config.yaml
n_kv_head: 4
rope_fraction: 1.0
parallel_block: false
init: "normal"
init_std_o: 0.0
lr_head: 0.00622
steps: 11307
dataset: "wikipedia_en"
Each number is 128 + 32 x the weight over its row's rms, rounded and kept within 0 to 255. Layers, rows and columns count from 0. Numbers have three digits each. The size before them is the row's rms in percent of the matrix's.

# up: layer 6 MLP up, 1024x256, rms 0.0837, rows 684-783, columns 128-191
# down: layer 6 MLP down (transposed), 1024x256, rms 0.0744, rows 684-783, columns 128-191
up684 104:147110143177185142136134097069079174120150093146135113100087102151092050109112121151085142138154136132102098096087085088113106120160137190139138128175115138078196125154137153113135135159067140
down684 110:127153192109167152148171145105101117103141164152067136168113093096146146127101201152146136123125124063152150126076171143158082136085147118152079099071154123151151097186147157154107161083179100
up685 097:196115117157126131146160047137092106117133111185119105107115091100124167122178172126098103108175093177171141122115098140144139099122164156109110071183123151140121207116128132169230106133141166
down685 090:151160146142093173156114109127143166162158093103148148156151104129122124097084193148055122092124182130131080119100118141123139139119084112164155113192149128129105156108156139141098080129140097
up686 110:107138150165078152123132178083112155126121133151111060082087041173083118061166117144085134120122149107169072144142153166150131135172159115130144118142120139111142167127140146114147146149125188
down686 117:114129180148112152159118125160131101117163171117176100070119079160159110131129125141101172122090153165062102144076108133155207158148102088111106060142088115072126151132170116116180142152130159
up687 101:167117090131182144162141082091135165125089119193120148152138105177148167125123058133128156132082109135125163130111107115136084119097141152134145122177140162078133116152088113172105164211119090
down687 097:112132208145097107155164128119139071100159095122110125156124078113115090151081109160092104103104143155080125128159131183135088077142151149121176153096141091125103117171159171064130146110154106
up688 101:133091126147087035140108164139110092119137155123113124093115123153108104149175088200144103131169064186165095149127133183098172158137161114150108136135110108135108100111112157117127131202147110
down688 089:132102078126115148111166162081147143110072087192092137101092115117127188133171113124127175160115141127063088149146123142122107095073104079080130096146103170176136156170158131162159129120088137
up689 105:093200140127150114167171090129085111161098136091208097166079136092143102113132170196184163088101156158054106078114113122113107096199153108130160141172102148091132136159086149181137118085059152
down689 102:134091135136188114140089159086121196156053171098131080071093100114128118099083153141140129150172130063124145128131150053193126112143136145117106180086119160151126081093119136110092117142159190
up690 099:141163123139111163064158136117078122167126127170107129146142082122116124107160129111091143142210131136122164114080136086054171080139098110148162088124206159118171132080151156095064075124138126
down690 089:140153134100112098081162088138126052138198124088153075083085178100149135131123138165131139172132108118145113118076161076108150186117108132074184145109129111172150147100130124161140083072160176
up691 085:140139145106088130084167164114120123103102127104148137110157201092087036130142159189171099132073172131154142168097104117112180138122115109146120128124139144129136135114103146144118139131119085
down691 085:106141082142185063123134104112108155111059107130127177150104103155170140136086121079094132128174077152104121116088078150127128166163193106135176107101087097103158154133157092056131100137113171
up692 093:152098083102143165181141038158073164154135082148155173090102141166108091125156116124097098125151135079140174129131080162077142152120148135153077181128152129120107121124068110125144089129100109
down692 102:110097119099139107142076112201163151115140139106092149160128050144186116062109145163118164086171144155084154109091131102102097150141134173121159147169126113155115109127169174126142072159109133
up693 103:204104106166102080115155149140141098143173100112162088170117133176105147080152172179122129086185115078171163219157082130156107092120145102120144097123138142104157159071043089123133112145193102
down693 096:128111115146115157146171099097161103146113182132152141185109117138166131154153153122171160156093095147156086224117119135091188072117150125124188084191109150120121086100075096124139123098116136
up694 108:146121097179100137082104084099125140118170131141124058099146134116106144168134183134048145105107100075175180093183098093112142158141128140137094056177172187104188130126053159103128164151123081
down694 118:111111135125084145161099075103140127146136127136093134123119165106059127217081142142099144123134139120133158135138152136105123120158145167170101114172128168080099110128146157086099113170180093
up695 107:144099132166196094176130151096154132117143133131137093144141129148112097116156143178128110183138107145164156095077174147031117125057151155144137121101152137136139113099156084148118135160117114
down695 102:082149108044144073128116101102155145208155095199165090111156116141125131094176149160153135166111133069061136145096148114096083114164110103093119140124154063154139141140065108148124160154154135
up696 113:141071070151101143114147169107127140141109073176080088092123102117100135127079142120154136112143057136129068186111102149146102169136061119127081135124149186126118176129116160152178146184148112
down696 113:111105114118127084087088137150098127175134183140144116135122079087173152150200130137137177137145050122124117122086147173171118122166093069104148138173135166103067121207135141122157160138153097
up697 113:128082184144132163100143144101132115136156067199178137042089068120083086126147173162124139075163114108145145142146067136144086104153182094129194149132156151129130107101143099177153093138108137
down697 109:154102166115134127142125179096173073099141145128122112192120184128245126101138146101070122129140160184059137114111113150132091098123101132126177125212111133168077141107151147135158097093075152
up698 095:118184072128075120101103195106141147151171119120151084090163135122093106141072101193158137112174121153158180124158124112175216145121155157121130165146153098136129112085161127104212111198131074
down698 090:134114150165109086123108095105085127157096095115157097168162092117090135144171117114176128111092075072093086092073166158120086094158045167100113085109108164140102153127152148169143092094143119
up699 094:146118125146113111133099159196078143132150100185161124148107117118151133151110162157200114133163156090139104094140150143147045090114153084129133110166129110131100152158110147168109177149164101
down699 095:104163147101114113117132168094102120130137147096130184051120108104190140134180086139128174146130162103134127153154097128138111123078111204110085145168138077166157108123188124118075131158097115
up700 090:197179113114179096135141105109115106093087094147107163124071115100158115079130134153132182137094110089155106130122106085102080106085132121087140152126161112082150163094073156124130099126147109
down700 096:093130104128124172117106192082132161147188145133140104116133148201094109168154122104101113119168168158100166132162118167115183075079107062121120089136082196154100103164209113182155147118088132
up701 108:162124155216148156141092118107104108130168103129178102132147092075082057052171134124113129089176137163180116147081128166133150143092139168219150109097107164093157121107163137078135189101097129
down701 109:097209106098127113175112107172154106092099105113074128130095146083178089154116073146087131157058154099171124092089115129090124164084120098145115119175137161161119158109155142127134155177174163
up702 106:147114173184145149074205112135161138134146080096116132139172127140103096116143153129123113108175091191128147163146089147105072145122161150157219128140126164081088187122112170131126084131169123
down702 110:131071173132114157105120121124112116112139094115126108088162115142065154134134134112138089099124107119063143153127128157113096140121119166116117075191152122080122108156146117063122112088159145
up703 088:110122125075189088135115127147113111085101124111144162116138108137086133169140159206138166113122133176170155127121158119098112141134117062131114025085085140083131213121112211153164127135087156
down703 088:104099153161146105124146118123112105126098173077139123107204024030136134103135127075158120055113153172121139131107110121166148199181138142149128165122170128108145098097143085148122092142118092
up704 107:178123114184117159153143206119114035125120109145139049142166138131147089083124117105176175114089122142111134164128132089217123107112120116097117091120183152114151189122167095139169087135142075
down704 100:112122136167102093133131069112106160160127077079136114143100105121104158094114165125136124083134167150076191121094189117097086139155102159122109144178111146172086186160181108164110102106145114
up705 105:141078184155150086110153154124097119112165131169097080116120105087107133095174191153096110117129135104082117161128108160164120103182150147090190153206161156102140082107102168135170132142121105
down705 103:113102144165151089138140163134133102173105095150129142118100137147085102144130164129101097125140153122150109139198153097140168104139110148151118135167084127078120094138057113075155112221160131
up706 110:117051084184120113130131125156059147073171147156182117164129083105135162055168163171078158103144175147138126178154116126092088102141124132151133094130115130049158149089116181126102121098141158
down706 109:167142111129122176135108071160091119124066174115164123090143093138177136070116104172141094068152126111107101137092192149096100141159130097109087104148096160136123164157135168125097142171052102
up707 095:090141122111131135141102132098105142055081091171159125076137135097128090099171074178115147116159205104143092115123121110127085106093135167116145158137170094133098176144109151183145083104142107
down707 094:083131081152170128075139157156103132148184152152105126139142109135124164155173127074075103136097167158133216162166110120127177118114158149168092124114078151090197097114120120107111083068119142
up708 090:113087148138062146166168123109102125106103104149158120122127167107144129125121141161116139101147122073132192092135085112152137177106197101070176126127170137081138154129157133125151107108156150
down708 094:087193079138159128143141129132171156094143151113131145146108169194111121151115082105159134118135164162153119118228146123151181135137092104108138115098095127077085143120140118131133116123105142
up709 099:065147184063143147128167137143125127118180131101146127167146142138133139116077077247150138113112094104143105111180150186196161120075174089137120167136136164128115130152097065125163105174149118
down709 089:199105127119102126107133133129095126144115132141141168107140089108149155091134169172128122173143216080147170181140147175114120073149078125097131112156136164108177098130184074127110122158104116
up710 100:101094176203086113109184110097153194129107106124132105155093181098136156125153180091084102120130094069148148103177169068165063158071174141196158128130135103145187118094093112137089114114108158
down710 090:134168107088144158178145102153144192130107134118147110141086134148105128131180113163134120136130149170108139189125109123155131145139089102128161146130150092178096149108126139121169120140125126
up711 099:167145128153106154126144081146124103156032105206093058119126141147113159106123105167105169091168098135150185090094141140163075123170140108131067136194188164122146100156151118160095157092131116
down711 091:138165192096171102089130135131120060125140113134136165120176059121166131145182119153156115193065107089092076092166132144143144077076073159110128141096110123138146147061150130187153124087130143
up712 114:155108158168182157058090088088137137140133119137094125113126146116099136080160135153156078075167131122131153191140086135186116108115114117156079101123170160174164065097160104132146163108143082
down712 107:126105161113148168102102093100134123117152106138107144104118118141121139095101098051115164114095148138152099078158146133134099103084142108093122138131069169131106098103191061118103139178079075
up713 087:149110152109077164101195166097131115186113167124103140142145092154149131173152113204127113134104111071069127090111108126141184103133138076119135146107164155158113116099129132107103158155186204
down713 084:140114133122154088180101097186110128093106121135045117093131177115122146082131172115137120134114094127149114115095067089161104154102122130152157103092141136058152125154111180143114164107087094
up714 096:105138163094144114121132155114158113150099015137151154113123129175153112065123108145139162107077139120115121121108132186184192163172175110139111101121131166139138103046040163215156139159142143
down714 092:151154035135113096152145076099131169075151181118100092134130160114117167136149120112136115156069102139158140123153188121094121122085144100140126149133131083147175158095143092165092105108145143
up715 091:121091144164179057172163082136104135082108118148079142145072151116099125134099122142123185095184124068186197151122132131103082108094202125136154079115122131119130143109132103082112125109143089
down715 092:171130140108043122113133181112115133137150141093128088125134122108137131136142119095123102118102130137122083127104148108115102083096100098061075097126131163102145122117167107131147127148124115
up716 113:105122114140074062099146078084154062164120118181099133125132087158102126110145108149120153129208120063152094099192092152150133124069139129137108140109148186122193101125145098055176120134145119
down716 115:153140180121118094171143095111135130190124069120131139115172128203123179125129129112108109139138123175080163143174142106173184100114086095171068147136174085121136103110190110112093149174126110
up717 086:144160123132153172156148151110176141133140059140155195141067108184140080154154102171091091081122091132098162151129115126088134122155138086149160140134152113121146190088108100067197150152137152
down717 084:088150085114143197121131126129152156154167157108112150123095015104176126127130149107107197144112168139120099138125054128159108082120129172062094160127122220099128135200108139144169163180117163
up718 111:165144198129134131076171088131092154130149167133126078120162137152108125167168157106110113065159144123132133117076132074114109161083171118142145105150174152105140078124168137208090103121155136
down718 103:129164135088108119113108114147131161156126110092111115133186196106171117113106105142106075158087081145183124154189174115075178145136158142139111130174143085087097103144184118132135158157102117
up719 102:097097123109101174063172087043117128170127083113147138119152149149143131156122072169064136138100146116089131180128094196105127153073206115133116123117124147092125106137120201150117129147167153
down719 093:055113147114095115110136136166119235125166126131135062088119118173129131174189071107135160088120112110127105168179137105122107148133093160131100082094096173101103149128097120178157127175082143
up720 110:135121135171113124106171063105124056129160071097163109144093116199098097102109137140093157066111086133140232185134126071140173102102112128113105109124135210090111140095078138075184132142160121
down720 110:090136121114164140170109139156108167129173117136095186101138106116088081151132094166156123178139163118140186172130108077084070114145142171113150144121105071141086112137112138139126104145095090
up721 110:119106155132187154097156130099091146167100106190120108154122116033109175126142117129147114114154070068173115134175145120196148164128128108121125095093105110095179147095165151053154124143097187
down721 116:101106180111105166134162140104090123107143102155161176191118130095105215129150132172171101151119164081140126182144153106150136108122143139079131076161132165153153212123097127133086095118148133
up722 097:139106080152148110134168099183090107120157122173121178102117249108115057157186098139163120128115097077154152116194135085117028104122102121130112088120106107112122102094136144141142161123145140
down722 087:122152209088113107171075123150068101088169162080144130122144128130155095144147127105124113089106166147182155128163120122125166119174073113130151180047125083134134085199166134101096142126134163
up723 087:166091191114139126114119168122147117122108071081087102112114087154090104137168187071114079116125152084080178063117084156098193035153141167137171176169110142138145110150083132119133106151141139
down723 082:104136061127104111086095149168117134143164110169168151155154136087119074110036081137166146157079148173124082147121142144122110137136150126113004129115075133047029135156153096095125119154079228
up724 093:132143104189143108160141080134108124075170116125135118163056103050186066094129136141131154068099087092124114125141117096137149185136105098138171112152142134133132147140078130093157100169119146
down724 096:169064156065096177085133100150161194169126166126133082118165108169134091130114154079112131136148152159108141150098159100137083135142199091158097156160133112128048168144128133187103136141116085
up725 108:157102119181117125108135127087098126187187102123134152145206097087056091142176143147131145089169140140147125139151110131121138161091104157111185095106114123132149116058176132103147157143091139
down725 104:094166091087094120200166135185081130214111090182145091127137154138141096143079123121081111170084083100140086175169110116085132095119109137171118163152080071123131162116117146134135153129179149
up726 104:140068126132154069143167167144156094170111119176178126129152150151105108117152102102175164115138139025158194105130092095132110136113150108103118124094177147149119125105153078139095099122111095
down726 106:132171082159107109156142155081154111133118148117123096101128145142067097188150165107162133120157088114144100109132121140101141098088054158117069098165137098144139127107136138157112167097106120
up727 088:141176157105143102099131122108118126062122110180081111120056137091153137202122117154108148123165102150125155076098170092127105169165156121089128111154068146120145142117100198110176066134157097
down727 094:141134088171116101129095069107126157151159147087141172185199060104084150107151135084125094139063162129131089064106112213105063100102127143149131151124070108132091122105102098149054103094114146
up728 106:114095143142155151131182168128100129087086094149095078185078141150115122132103100114120132098121118094151131097146126147082168102105157117162101071043144162179158174141055174092114110088189140
down728 098:158111147107121072153083075118091119145099118146170124155158164154090105148102116141109077083120121116127092102125172147145148167130145115160120171155111137102095087083140124112122176142090101
up729 112:211095124170069167137145120128135056151111116110134076187125174150060094152136161113119161189120082076203210111064114167149112153096189144130141103123193141131115156156098143162097085199137122
down729 115:140091152084116088067136164127175111101124181072162152122130125096176137149164151030107069126171180093187096144103153133096135111165115112192165143168132177189125140136189131149169100102121184
up730 093:134125114123131079093111119076024090070154094148133168153134056092078171076240085152111137129140166140154070149162133135144164151031118147153173119125109128119099129123128149138090177098107099
down730 097:094155112187118170183182118136156102130118157136100095143137167112150087161087110098112137113106095155172167091166162117069099080099107120160136121150165139180152131125191134137142126163171121
up731 099:127172131150138072158116180185144107169105125131144098142146096119138120150087093115139163143135201103083090115114136144110145160236106101148159138197150156118130116069128072097184076117094110
down731 094:094092081154153101089169129162145128143148134145107130121157179138112117123073070108156134164182111176151159151122108087144148152138113180154070139097144087117127162173056157121113159124112125
up732 101:121233085167128104123153118069127142068166099154151065068143143159119116123110160100146098095128140144157056132093131173025130080154131149096124132142156126124179091115131166113112084192161142
down732 098:145125156084151151126185165172111079125131120101110139161177133111183120063106088116156124140129063168155105160098106203158059108123126139138102106137088105093133164111080153150103097075143135
up733 101:146155147150212106160138137066117131119134153146140113071054161110144108143122136158190119082160083087102074143173105125132072120139132128133103154157125129114116100123094126062118078198154150
down733 105:193162158181085155155151102161094138165156163125132200133136163114135114109102104088091103097100169112197130130126173123168122066123136149115114149149177103154147084095098146176034125127161115
up734 094:123148166129144152113145174131086183078094180132096128156155146115115068116146060145080138109149121082178086137140101140162126087076153131062103146099162134076126042066159090116067140130165123
down734 101:145112109083098163170146108149095091079087144124169126115136140166156129155113131073180144121109097153079153130123199106103141075085145101145129093131096173170088144168109169128147160146153146
up735 107:121136141129146124135161182073189155114188127148182136091152009139059108133042105130183177123096109136120137103101053168142146104161145089186126110158156141080125104121167146104129115117163089
down735 108:146163162123138110156112119091130091138161114141167134132132130172102115126110032165116178172066114131096085085142116125094183060136144158151169088104087128135088149131153131079149131169155097
up736 110:131086077165139184111135116138115133116134075139154123097162056143066074053117116107133101137174111091096115119110099091147107095085144078124094116151141218189163087113117143154084120157124164
down736 110:123075149153163144103192126091116140197110106117097133119141134134143119107112138121129092179122137137123127121134121073221188152059111167145125147144173169173151108161097168144165099049130163
up737 093:144155133139141059109109147161120156101157096142135107152154160185086097171076180103085115077130168138160140149131067141183061158093157103120088100129153145118157110156119154141122132146073114
down737 091:027096187131118165120118156096120177072107148110117114113102110095163145118172055119137112079144118148107117096183186180186165124100142190106128105173191126114139089140115158103122102101164126
up738 087:156162148138163136129117132138126113153092165092090175101158137143102168168121126168140134154139114139154117141153157108129110113124157170100149141155148122132094125145144142119043050115110114
down738 085:171158087115101100145115133117159155110190087142128132150092178141191148081093085092119093147114147119079104161108146131146113130170111156125110157078127099108170224129158157117110150111140121
up739 081:186104153182117105180157120108135157087128149179151095104117087158172137145140185182108103149152160140138122091218084151082097148160144080181174116137125118131138126100129131135083060160066155
down739 083:074141082127150144114136133157094054186176121103100151112165153120154109115117079114165138126107137109093118107090147167175148119036125154129105144182110103106158134146099122112177191082140076
up740 096:145098197125055147046192136111127131161157063145109163136110073055076136131114140140042132096129073116141175128159115160111128164141151115108161088156112165090131080069187105082141128163126190
down740 096:125158091137116099149119090143134174126196086135122093110127155148119096118133108199145140181129124106129068153126109067126107154097139070133131124052130134170106126150100124076172148117142122
up741 113:155106151152105148176093133032106111182062091102146132128115084118132143136160117125137095174161166117129137169155131168192123131081137105202149119142154111029171115048114140100193096146168095
down741 108:103124136140144182086098121084149117153128114140182114170156114065124086125161122056078082075114106128103118083163162176097109125119122102163035140130108117106127097081150156125107145091143072
up742 075:186149147101176115176137146122082122139122143090117086151160087126170183101141093151146167089195135185144082152167076128123131132088184110159211158167125137075167115135088144136106174182133107
down742 081:072117131081103142105151119134192094129145094114174162140122174130097099165133135132162104103087140084130173079084206155120141157108098151088161096127098147192104078098102143091083104135070100
up743 096:155100097124124152090188149123094101099217115182113063096159115111128131141112090143136119166118094114106139138157108145142117178119125127172140155176186152086182142154107161168178142159166102
down743 090:177087087210117150093139133065132108115071157126177142129132137145176137102175147094141151159170061090118093097109110164108095132123148088112165130089140100152116133132158105092161128073112106
up744 112:131100168132156106128127106131105067108159122116133156151096134064130071094211143081167151129163142109169148128108130130140145134105167091150113107170138173119098110104149146110142204110068145
down744 117:184178135134108138164124127165109133116165157165126111134103170128147153145157136084135086156165089145067162080131153118074172138148123155040137104135108141120111087190108163152142130055150175
up745 084:140133118081129081053161136123081181099118109165082137142127198104067136113116186168157156142120112138111137120150146134174123134119171077174113089148098111128182174144157098143147134066162096
down745 085:054111100150169186195143121181098094182096116088118125118180122067174072179174153113145067082163156137120175121072137148129147111118062186146104158089124136144180098143133105126074094162067126
up746 104:076128210189060129137155173154121118129084111126132083142140127159118124130181105116164080142122111057073125128179139172127072181140175136166103127156097127129128158116071154141136103140161162
down746 098:112165125144094191093077176135186105124119168185097102117090109136117097132109055113130161115087086143085132116147161130143113056101124195053122122178098114137087134148116150144112099123109132
up747 104:158131160178164148137093109089111110109146094129125173136107071124127130109129134123125120107129106150189165106173139139083028156144124157108133111146131152117139141117105144120168134146149106
down747 104:076119139103126142122125146136173121096150157095149152127108167101092119137177127125105138146100130107083142126135102165110135119098206136121097116116146145088154090143171144081137092119119213
up748 110:153140137162154102080139188124123126136121175130125119080073080094085089126150163127040172106128143166147080138094085124112122146096117141182120119240166201061169089047151193109123162138163159
down748 115:185091139122152089157147168075106108173149096133096124171143171159169181114120127100127142081104135127130130119080131128103131127139101080095146122057164152128178094148133129110114159087084109
up749 099:134063124193077188134118168123083095080147129119175124117123136118150137101137158149080096101083117079088168081116127079141113154153133098106165089200131158140121176122137112160166133188095102
down749 096:148120144076106151216099115099112104104120117149116092130127128154128147169163126091129125171097095187103141130125179042161114110121065092155154065167080156113124180096153068123116120142117112
up750 098:159129166170196181081187156156066075113152114130139165136177096114136101152157061141147120089130145100109148111125135164146123093128178089176128144122075103167106129113119169203104164089119097
down750 091:103181130092115058157111173128146124066103141138085055124136159136173121095156128134144128123105098201138126133085109149145137103087174098104147122067115138127183096110192103142128149079095109
up751 090:145144111128143071168140137111161134152182069107174103107140107077127052045104093126126076123106126051149160080155114086113105107112181090107128111227188115122164152121159107128106126172085117
down751 088:148142120204144093084132113109088146108111142156126094097202124121171110125140215116119132134165111187107123099150121121146140114130111179156112126169134121098107200129137091118119096077156156
up752 086:087086066101106113110108151138124108111137116084149138075142125095111167160133150121157113129164104140108124132155125134161134113135165083152150135134127118074141157195080114163162118139140050
down752 094:085154107081103118153127120101106110122125128068137102151121141153096131127076150102142147143137141160112157096149155146108150100075088147113064143178118130164149109133095141160153112070174189
up753 100:112105127203108126155131132127107120045156100114126076155070123114086119134143072110162146129124178153162110132127181145141034087103131088147061134085074193095136179132080156103121074056089124
down753 098:119181140145121114162150178133091107114139139140055133148136148128127111108097088144071168102159099100095132131129132124166203176175136141103135124147119114060058089109104173141174105190150085
up754 104:106074138144106155134180158130167128143095153139123121125140093106075080108148145161101084108116118122165155173143091155102180122135140096093136177133087237119110109103092147164088096122166164
down754 116:116131135112079153131138206163146081160116126184146102163171118119167140120106137122172104132117142162106139161103124160169168170139103093146077122183145133147157145087092143167113138105083079
up755 105:149172126190149122076159201115124162165171150115153113217121194060124110114098097150138083096128183098185103123116175140126107123153082079148167176111169184093133131132117144133095114062088112
down755 101:114112168100122101175112085106128158126146078065091113076204122148127113180092121100140141122152094163191093131163108148135207057114156126179096156127134168139127146159171154124080139147161125
up756 105:164149167177133207111154138092114153134140096129164090169148124198072129143092099095070079072110111128166142178112107128094099148126171108101140109158071109119101163125173172101121144161164093
down756 101:122091118141069194131113136093128122097119114094150149105121089190151076107153178138130182112148125125178164128126149096136171123104192141115127163154130117156101076108103140102133148099114162
up757 108:111077096151113131139157160151049136180047032148139164129147085112088110112184117130150107091215089091150124105193091101118153086119130104117141139131097180055165127112123119164114170065090170
down757 105:164153087131186120100145177045172123100177162160085134143054164159165160123164132141117125167138102164117072108111167098141077094119119135172160167097087149132132113148099204094148104176112100
up758 119:140103112134114167059125155068117076134077099155146138105123178115134128119177097151188162097161140042170181165162066158156121101165151092151087117199155136080106134077107081133188170149135087
down758 122:145083175132146068115161123089141073168161130128095101163157122091079192179164120097129094165120080146162159070128114185137142163187058137121079078096116109117171108151142074193137129076117144
up759 104:121070037178165107129110166111082135131068150136150109127104123073088119085172073165136151112150151101126138139139098131149176198148131171147145098173121144055125119122135118159138168082136177
down759 101:171112120149124088152133059187134144088147115128074139127148178102136129107147099145136168107144109103113152150119145129137093169154110161102112115115171150124131175233102112127111128155106123
up760 106:121094109081153109099138119116110151120118083120179112113143124146101113110170115121156138159207113181114086111178099127160047197109092135190125142145215099088187148120181137120136139163120140
down760 101:136152071111126116138195066144121084086132127132175137143114158187152100115155108144116142095165126120075179145090132141116150104094151128162184099109123132154189094181124167113139114125120134
up761 105:091073128132094145124190138168103135123179044132171117091140138166151141075168162112129090125121119093102105149210086183179092111115147104115212089128108177050138129136112141122108178137165148
down761 106:136157093125141162150156081161124131130130125104173144149146147156105121089177114121156106169158112163118206192168123160082082099082128109108179090094122148074171111076102139185123115103088122
up762 096:066106175135075078125149162110109123087056153119104148098111093135113153070153132139176156138121164099099123125117135135145130178107166111163122108132134156155171148078100150140104169166132128
down762 100:157143042160177107146125114119187083103125172165128147145111154101162184152119062088102087135123079058159130129027125107122136086133145144091173128120126101145139094102108102154100133142172126
up763 101:161082112120137130112116142130120118089128118180131142209119108091137132179092178169140150069142080177131127140188077089186141135131114060134177059117121180142134167166110100087154099089133150
down763 098:167163174117134138135151077124107155136101165119075101136159058124057100041115128087119102186079151141105146165112154136119146096064127177124116182106116133147101139095129097157130097106113146
up764 116:140073116136180108148132143125061115109098096172078077152096126135123084119173163183127142159117108096140145110133138168098103110149106102148153131145154155162186088097096164128128197137159104
down764 116:178120141173138097119179119098101103154146080132149090103142140154133112086178103088100156139117158121134086172123120102083106100101130136092145126174118193187122164115105156166197181166135142
up765 100:176087078132094122113155149090167084079103114154159096078156122112121060151046132101130104110107138117155130100151071154106134120090175116166143099150185113087160176114135215182153122186083187
down765 096:094127179085161095197123211134107106101194167108089128159127116147100130118136142086135113175159061133154125119165115152123142104115045145115119113122101164071181112177141126176147126123116117
up766 102:206076123108150093109149163120118152087139102126154094073088134153127099128177112073139129083133069086110168121123156100117080098074136158173138110078088148143155146148044124108169138130166133
down766 100:156158131121145159106109166156117106116171132101170127130116094104104165167118142119122145131127061141169082094112215160066131124174118173126118128165143109124095145169133114150118112143104176
up767 108:108094103173169174107102097070146179173144108130111117126140064094114063121139192101125124163100155133086121150142076184072108093134176112129196109173142172144102201106182154114144157169144137
down767 107:157082167124115172127204153139088140148147093151197133116143106059185146104173154065132097131170155115115028125112069172119074101166094130114174107145159178169199117087077138101144123095090101
up768 102:131119145106170177068177101101101197126147126154095182145124118138140141132150129097142132119086086157126158111132161107140042158151114127110117113131116161056109124109115152103185079134178078
down768 101:086172093105139110142172090133123207121161117158224170202114183167109109089123113107125119143123152124079120095133111099145111126125144155138100105133099116185141152099166086098162130065178155
up769 102:208111151158118081130165132145149143138144070209165110129115095113130133146149127163178134097130122114104179101135126082142087096152171122122149059152122132096096175109068136118113135152146160
down769 098:189156091141201145159170083155197146151118149130152134174151124100122162097087112151097083131123128129149138167168143126113157171084148133209157176112128152144145110085091103141085117091143160
up770 103:178145101111138139151129142110121117108124132154142097141199094136167104107060089124104127168148134106131129104138150153169018160068174055193165090147144135114088154108134152171091084161142085
down770 109:138094137084088164145114179169122176140122127097154162101091102101176109191114119185148197108152128133131131083157118193124118119167097124119112106197092103100064128134100136113132123071165141
up771 111:195115132125127138063169142066125158078107080154115069153117101134101109133136105114055165126169143161121152108040086174152165101096172123136139099152150187057167126114088188146149176170131157
down771 120:136137084127090163171090080115046076117105181116124139186078167130162071152120116150096104156138112084133119086097190124106134135121150147132156148093119198111119113112122163099111089156152160
up772 112:128113131180092112132115110079144099098104082161120075164055085130134098073087179157101126117165067186085184136123113113142129101128166150157182139115176196089091084097147122054101149175160144
down772 111:094139129088153069091076126135153124123073052180168111110107191179057132138114142093109138133181042151163137124199128170181152150130126146100106092129154097109153103164133130130096146138173161
up773 104:098135162169115063130138098165105120095082099100102107118087188105083145118211105152154112159146123149153107184208190163115114111171124129123132103120131160130100134112067092093175071119090151
down773 098:114106111156086166179127152121107112129239108126105142195131146095091132107152145094103161064074164146133118189149127173117040081146080150145107109164144175108159139120081102135138128117091143
up774 095:171155158142147124110130168132110113147119127165087120099117114137122141177137113184167112145107173064111144136166124134090128119134147122120122107136135180118147134155078139121131154095233063
down774 092:050121122088106116121142068166113063196118100091073119089150074155117095133114072164133110197100106121094166150198081167180196146148065135145134119162115090049081207160140115092079165102156129
up775 105:098129131132161194112149107063144157119118092172074124167131137110125114143088088177166158115139124104120135170095099147144105162132106083128123087151154143146082121131071159152152114128121095
down775 111:104082169134150112055102084110104152097118136124103130153093065104121159114145075094131128130180151086099127127161111079126203091100144112121143136125130123075113161133174104072185107162162163
up776 104:068161113119154114160139127108094087133077109121162106110076077106100156099143098109142156119075119153166145159122085110127096171140141119156121181134184128097130107130153065147186089191094081
down776 103:118234129101186135106160104103141158118140155145100138070152143140140124129145095111099184122150120154123155132111090163134095123076123125134139085096135147104084056132157121165069136135204116
up777 112:133117102131103090122162114183137068093152105147107127167094097122101117150103134094074123138199085128090203079140158102123072068157195058150212131122124105120153160126122159115140064110107150
down777 108:179066101087178136139094091127134107173099144160154134131126084126126101118121140120146089201166168198127123164120158105130138097150086115154153116167124113125158114134133172072119127060119124
up778 102:132097139197159094137156118094045131115166144130129162076057107077112130052117192157139089081124155167173089116101115131116155137167140147115132113154164134072115059091122173110180144132142047
down778 104:081132083134145173060152104105146195114127098110088112104113142167101146126104047126098114157151132071097146152067076190156153176077109137144102097099123091111061139130163194152114151123105065
up779 102:053102138080097165115177134101110147101070099188162149105081147100132130136107134135120106132138094100074194063112097081138161180132143133159119114107134117105147145138115100141182098162124165
down779 099:120125148127181132114102033135190163122120143186179101116156112146134089149132112100106143163125154133136166141131144072104111164159155130118069126134088149143160112104138053113129180193163150
up780 091:194092167159132128117094159129105103113118130122094184148099144157093142107167098108109136124091140069163129085107176086100101120079115124169152124079149128124204127154081215068079102066140157
down780 095:179087152162100139144137151136105154122146151061102102143116115144112152145156113153133131088183067125086152103139134101129107146192100091033129180142090099168119094092104053181179132095101127
up781 093:132100145127146155114132130164137127184134073157122152116132132090139132033079138140152119111195129106175101112153116151218135151117168139182148101131161176098126120162138109131112116186112143
down781 092:164124166088103115166139133192107149167136119092126099097150147110126139107142109128178154141110153149104184129121203125132143118108095138074157111108160042127129102156116095099136113087107134
up782 102:154169154102135155169189114121111109086115079156182127201161135141120137118130111116173132142143124126158126128138118101128156078130116113112144150113079138084186102114160160103130137102125072
down782 103:102166137116133129142156130109076070134180113207182139133157167108148116102116162117113116100139123095119080092055124139096078129170129095153200132136166090092120158179155100147121093140057130
up783 107:189093118117126107068129160105132143102073096156181107172140178084111109125097086160168105102136145126140141133137099206140109124138120097075100190119130124157090076116157132149148123163149147
down783 103:127110148102120144122162179086139132117146090116154116121104093155121152147072192126133095173092123067088168150078127123137103160159155127159179152141150149094093139114127083161101106152174121